Weights of a small transformer language model: 6.47M parameters.
Each number is 128 + 32 x the weight over its row's rms, rounded and kept within 0 to 255. Layers, rows and columns count from 0. Numbers have three digits each. The size before them is the row's rms in percent of the matrix's.

# q: layer 4 attention query, 256x224, rms 0.0354, rows 0-52, columns 168-223
# k: layer 4 attention key, 256x224, rms 0.0355, rows 0-51, columns 168-223
q0 100:089112087122113092127154121173141111091072107109163143144096080162114142107119042098084130108115099129162142125101074120084116147059166090058090088124126086142113098105
k0 094:072107069145111116149063160131128167075142113106097134147097078083136134161111136067197120186189185145175173117138177169095127154128114135123120112129122104144110111117
q1 097:124112145133086187083206115110111161133150139105130087090106169143110122086148190148114198069109074123069142145128117086121126144152146108165146143160131126129077123137
k1 096:135113159114146142141134124122124118137125066128107163117190125207100152154156080122114074136134136122138172085078172107155098080121080109100129072086131105134131105119
q2 098:160099194112116121158147175162137119103116111059121114177163185144132103148154102170106122126096150139153092109078132145156126148106156070145107060084140162092138180136
k2 089:150115105156187160128132134157052099129121145131138128117163119087076154059180117134135147081164081089167122125117138195111134118112140157139123080123061113153093161152
q3 096:096115079155120107163155117158125130115098166086159108154075135129160244107109092116145159147137143165116149102137119159094138129122124148115104120155080081135141145105
k3 109:118193155148098113188063129189093079111086163125141211168193114145091093079135159153114113145150107199143180134147146144168095132147172117131126060087177062144080144160
q4 097:125098120097125106155031069060101059141073103159122146184134121116127124131107116106173161103181153131192146188162124133077122131116122122159141186165120147145191145135
k4 094:174088161093112149117162122109105158103053190141141157074119088104076130140109132169125147099142121143100149152110174129115172130022148109118122081171140115092113116123
q5 086:115114100118170090123184066119124105107106170105178139150060103122136086133130125111119113163098116176207212105171112140163167116145167159111078082103114068127106098164
k5 097:107095116111139139158149085155094045045130114161128204133155159132074124146137146159135139085156148144174180134147186103144126201112115166111128179208089076155115107100
q6 107:127145058086094105121109148133164148132090149133158196073104131150109161140092123116122132147029110162088119155142112115119109149133076142192183155104108129134065186150
k6 107:131127137198043120137170080123152105127140149096125107145098103132162170156124159070142119114164135141138165154101114109165089048106142111136154100110152155154147181092
q7 098:189045154101126092166131137138142126136105104153148170173164098162162102129140088148116101103114181152160093160127127106080153180147122180098124132136149120065134085136
k7 101:092082106108059175123111131164109160122100045124123081129134136148136166080155113148119093134083161118173205083163111129141179083099121120134170165134091091167140102140
q8 093:136069159107188118143084143115157113154186104115096119117141168096156129129141124140155192101174114091132162160103153080089104166092140148081170095105137106116123050147
k8 095:152189142181092112022155144171122164199144110113123114123062154054161092081144109149064109113129178065131102145106111120122114135126068191132089105152146108168114146181
q9 096:158185115156140082157127135074170121109153111125104121063131082215133152148111139192138102160113162151141114122124138102098133095152133142174088127105126170132138160154
k9 093:140098075158130187162118105109140104152097118161076061196114113146206100085071089171154119126143117130143108149098130184094124079114135113062158094155096136142108042057
q10 106:093136148148120166128165144129172146152143106117114082123145135157168149126129171126124089124124146196130075147183156173120147126148124151080099157115083115103140165138
k10 119:127164136117148124137115184094141076166118125160040108125128092158094114145168144080153109140205152157161084163139118132136144145154117105138109156153103163052137164079
q11 107:113182129119102139048126103168115109094065171088169138079172095166138132109146063097119127129133115144154133087107116150074162114122140080174145102177103104159105073140
k11 111:045109091074218086149122127111147131109101145105124093131124121135102127114091144187139082111146072135122110108119195150119188114105124109057150091118153107147030137142
q12 098:121167172116111130129074092204071173141134116168165160146175144082146110167133090130163130130091161184158172152099149142124155170157126102158090158124119161158157090164
k12 105:112086124098149095130120146078120144100148108133127213140072130119145170135092138187152166139073130155139173112194161111131097137149191122165183131149126091121108058117
q13 100:090122147101126123065176145130078178138146110136122142186094123152088130120099102152162108093147096110133142138125125157177108144129127156133157077176144140102061140102
k13 100:145170073125120142076161132095107074132129102188124112085147114092141119127158065129094139151052112094107094132138098100075118149116102073157159201066181122138140170085
q14 101:121105169102107076137133118083137122124160117151083114127138126147121162122121110106144146125107160158152164167168161075141096114204132126121099217142093137124130100095
k14 107:105116081153183147128107143149146126141148106115095204115135061134153124117083115146164144112164098143096114167117167199112159180069115131125101157106139104070166144088
q15 096:166099113151097067139105104159161153108118085115147159162107102076159155092070086152103172156152096114142116131155146120105140174112118088148148118126115152197091125137
k15 094:150075091094057131120118094155091101145135160118163154129109134089100049166094088133110184160112155159140091101130154179079166144110122184108161100113169103072094155127
q16 104:135109140152093191162114056168163152132161159172136117100081120159165074131131028148147086135096191155065121152133151176106129164141170122126100069089146084106140086103
k16 108:063131116144163088087145150107192121121113163128117128093162197110183134124105098111152111140141149153109157108122152114163145130167126136104113101043139093128112071167
q17 104:139190174133122109106144193130162074146177138151077141102109162201131117111107111171188134191104124154133089116134148122088116111092123097122104216117067147182113160146
k17 105:185085141165158088142116129148160150203157163068126111182164086148170113136144120191141115182111112069122121102120223129137077136096104143123077109131149151127191144139
q18 108:110148100138126115128087129150147080077164151139111162091098102101148136135087106150163114086111166100119100111113099138109125181154088147101108142112092131163183101145
k18 107:125127147156143110127131081133134132078157084129126074132141146121077075124170148130182167124113095127159090050139086093167094105120090085136090155092122102079083083095
q19 098:125126082086137131123175108102116119128072139088117172136138112122112092128173106066166166158139142087164073102089137095073147101112135178166194163180186084115173129110
k19 103:166145165154107154173128121169140137148102098092194054131121153138174150075154176131090087149126089110154067098142090121136197127127140115158151042100109147129093071184
q20 105:088103133165139173148164114122127069092157087128096138121126109127193081139179136125108151112094168129095144164129086109129143126100184153099119103160121134084218167097
k20 115:131114129128184164156147134150148090151121073133107095161221146132133139111157136087189093082140140099185125100137100065152156088128118122162140159151181121094113152119
q21 105:103153073057149105168160133158152191124165132140146161078139156074153107136106141152110114108109141142154154116118136156148124106176117110076198146120141146157120091137
k21 100:157088132152157137102073173173156125158161208159125132102132073112178097102160115088103161141132078128092056015116095161138101140100052122230126139127137129119100085129
q22 098:110178105116136151104124152164097138147111080132067141167139107077137128161127148060030132128124114109129182096157126130136133116098136153124181133193081130070062172124
k22 106:125160135151061157181096158145111121192122105146101128093123125108118097070136182097142095153117139126132114141092038127130145104166086167136154126061118141072160084188
q23 110:115107080081096098126154132091169192197091122089140108100149203103088162133185160091050141160139127103135111123147101097134164125110121172154169025164095119082128155089
k23 112:088114114119124132142148181192092101130156143161106134102157158108108158163114157064127109171194131152160095130205049128114136133106090110141163155104083199125142076146
q24 111:162101155076125198126057146114177092170085164153195137080089135108160109099163140134152134108100122106152107142113146144080145097164148125059121132128106155113073115139
k24 112:113138085136062120122169088193156142133139128122171160113111145128082164159104114156105102106085138085198143128125227124105122151100080141129164125174076101178137113138
q25 101:150080173116085185081178127120107107110111168134170141126104109147114123110098100109122113115118124121167070137126163133133149104086152147090144122169156152151142135129
k25 098:128093151128105108169132087097117101186131152114152168104121184121069079120141108131173109190113137146115148162137171104095107116148157105091146104064057093098168103093
q26 105:112123204110081188135115091153173152065114181189168160120120103102115124118213159149180159109150098150118167144171064080114118156077151067141152127156106105133164111160
k26 116:095132152136110094185128121156110159172096134132158160101094113175134177056138137182153127149078150094064148072176155149098131129138154160119110129144135094109157150149
q27 101:088131140083195082125063088112123105144195116137085082176079160131163098094102099116084110159117089134164134149108091162126110118173150108189097133123068103155114113065
k27 095:073129143172120122115155156077105053186170141143138110119153162129152112135144132075123118112159151149088101077125116155170117124138119109222165107106133122181096107136
q28 103:090124091184090095129131091148116137065116093131174092151181111121117096150111177095120139172100166097103119121161091122091132119169126108082080185109100143095126151104
k28 101:146133148073137152140098105128102061138202083127090153153149160133131135098075130144196111121179115183159104111146137124143143123135140182102081168134110080169167074159
q29 102:142121176152118173118118102081179127103129098159106128193123136068155079083086185086121103124192149111126127143108129124125047119104118123098078156086145128071176131156
k29 103:163168128091128130105158147162162120186058120175084167128133163134082126074142172106127115108079188112184135122161147118124133098114186208184111084232112110090143136108
q30 090:181136145155171122086142084163129143107215170084112148162130101182221149149123195169146087119144135119109129181106112156146111152078109133118100130166107073170132091125
k30 086:117106128083151129129139130055112133144100122111169125131117160144120130092102077121074142131179140144155128134106124165201089103134080140069096110156134099091051116142
q31 099:091078085105136102133148159150185128141142126135152131127161114124166124177167110165200160135112132098128143169107092100147044177094141215144187152178157105191120059149
k31 099:092109148136088170140164089075144142108171054131124144142111116183205134066125099191131147164132083143145086147135107163103107115128080133079124114140101138111135111092
q32 101:195096149111107121136121131120067139136069175209126143120139147105166123162096178130171124158127139145094114112110128129137130110119102104101064116137114134172144083137
k32 101:131136114154142069190147140101166172121132073094180114125134152164200143116094196110162156147121132099136112203151177166130144152179127152155085106155129111095162149152
q33 107:106149135170142118130141134083103104098130085144169097125164167115079138168184156145138126072173069097109143168174111145125149111130125072110122170149148109131156081145
k33 105:124108062174134146146121197117167137154130075132125131079071145126087085084119181131153178090178138104089114169114132177115141085165118158145111102145145113102140181161
q34 100:171095170100085139118122138244038114132134130103135151145137082134104134190100123175100163080143128103176132096098077145142139145112128097137163152118065148163138093121
k34 099:131115134134105120156155052088092106120079115138081121129154131120166090150078166151116196147117203192099080165078158093097088117099091117131100111109131103059142131097
q35 096:107162069140116127068123125138067086147126180104123116106117139125111149113119108130093117140099119141159121099132082092080162119113166129122097127116130079132124124163
k35 090:079121113127127114101166106116129109104162138128115117095072120133101064164093208126158150131159155102084194157160102168105128135054139173153114181138144111168135136150
q36 086:067084133139061060178148103137122177144080095095171117125147091060112116131114058146096072147146130102142098145114097145127155117143114124152106132161108217151130108150
k36 088:131177163128116109094112106071114127119065141164113180136106139122136139120140198085153127118144139118101109107106170184130056106148166108112176131071092096148161160139
q37 089:157147126149152083127133169090182151140107060171064068125083142152120079134124086065017134153149117075079165129147110121172130061098210093161059088088167169110159114080
k37 088:122154115112153140109155197128170153158089139104031125177118141166106114136106118107126117129093175155109125109088094170076196168087124170094138111106141091141136195081
q38 094:129083130176111159153172148142103160117152108112132133154116129131163156127127133152070137079139125149151157117068158217178130122236113151136201133130099166100111092146
k38 101:101100080110136140111130122097084091086047115193074122119068186066130159166186119113120154118105122101144097131137090142122081080089132090056163150066072087128155116077
q39 092:157098140076119119071136088092121076150122173142103119088136116106076199189106211093176154087157153095145147155123140063147132125143098196142113115079118097097162155130
k39 095:081104055160175120136133110138087090100102110111136136109132057076069144152130192109165087174138191183117101196146097153108145150099093061137088167128079120063123153144
q40 099:111087137070098138152126135098161136142128082139094181120124118138105128168182130123149147185191109119137132142105135124078133112094130099155138098119181158136134131158
k40 097:135129184118122130161162086150137085179115168178062127198178118144086081125123090184110148113131095101177185060069177148126109125132176173135133106082141108132128168168
q41 093:095147132173125125091151123186093117094029157074050106131110189153182092118100091141131180154174183158142099182133115086152051164086130172128066122120082125177101144154
k41 097:174144121121158155159152108101094115100174156134167130117098101135149112102136095136110122181150128101177118134132105090187155163105137134161156135173121120101009157151
q42 097:166107096138155063142124128164076130122077106148115150133095110128125125153091183157095130127152165087174096137106120130072101125196163083136099153130088143227191087159
k42 096:085070118189160178140129100127088140091144095086146144120094134124187171088085117040125113116143169137127120159102101184135157131080116147150156102159153096060128092115
q43 092:140105073098131156169143196197140106136146155087121148139060109187094148157135145138025136106115104123119187109181118132091076130151122159084138141168112144167131118138
k43 094:124083155092138118141112071108089112149212122152146154120085109122154099097131154180127164135094192125054147142101143216129122122056090134112123127128128118129157114160
q44 092:171106113181107104092136116127105124157149122106136124107136121108155113115116164101162089168183158157093092136169093109094121076100169155114099140170087167119122051117
k44 094:154110139118152146128122182134107143146139128131156153063134105104119133102112178160079079144180176049096157183099130190128119104098166132157171127174145154081170160089
q45 104:137149167133134121113133148148145103128130131106138117191179082105094088092131134113141114117134110105130113157170146157174127159138106103083140178137108142107087114163
k45 102:189162140169106142118137152104110091111120125139095121166122163164124130103135128110129156066036166118088085139147162113102126093151104144084104128180143196080141181111
q46 098:125127189104104101097073076100148099099161138122059146141121161185114158094157171105132119077118136099174104134175166110181131094119149103151143179143127132128083117187
k46 102:122106115120129112121127123087170123094108163148122138086124076112123065133150106162070113102119093111099121134110144122162106140176141175139073141118108051145177099096
q47 096:083104149106119161148151097160124189126127168124153091108151139051092125155147141145102128170141144183190140136114144122118144093159103139090136170171170155135103142094
k47 094:126137136112095095151106179117148137143164108121185151080133143176103151079186184123095093171102089147133118109157096155091155147137155085159215125129133123153194119142
q48 091:166155155107102132147091110190089116161101142116116168111049105158056124128131146115180129138090132113124121126133162072069143147113124150135112126149159135123087156134
k48 087:202123147146137136128195066144159164211137143118097124109093060111153151129086125120097116144143122106083113083137065148109070106134080098081110122158148148127175116125
q49 102:151156102151158147142133092129162119121104094107178109102121127115109126071137123089167161083162155065115201110121126100117095118152118122142077126052122123157130126061
k49 103:179166092134166191096142132127103167121144117115094147161145120131078130191116104159158090112114173125157089045146162128147152075118108153097113158207128142143143124112
q50 107:106088137126112165137116086096123125157117130148161089055171166102109093109110168074173133112118126121115127165085131094138108154129125054150102103163139111092113147113
k50 107:164155117118132071086179154110124166139119127193129138134139112153081092055111114138137107109085055142140120194123114168168136083144193134146093095156088074169128124105
q51 090:131130147139178193158162193157136127052093192122117115110143109115082070249152153145137118160176146098128120138162176132162108103125109150156105109144132110127152155130
k51 091:127116121108171186153130077102127135170124038173141065134178114154126161099122120148135125068098066160124070131148122095120115152091154117132127154152115103103090195065
q52 097:149134122108145074147218091093081206121143108136076113153105154121099178145160139151164138100092121134125097097158109087160113137177151154123148116148142115158148110088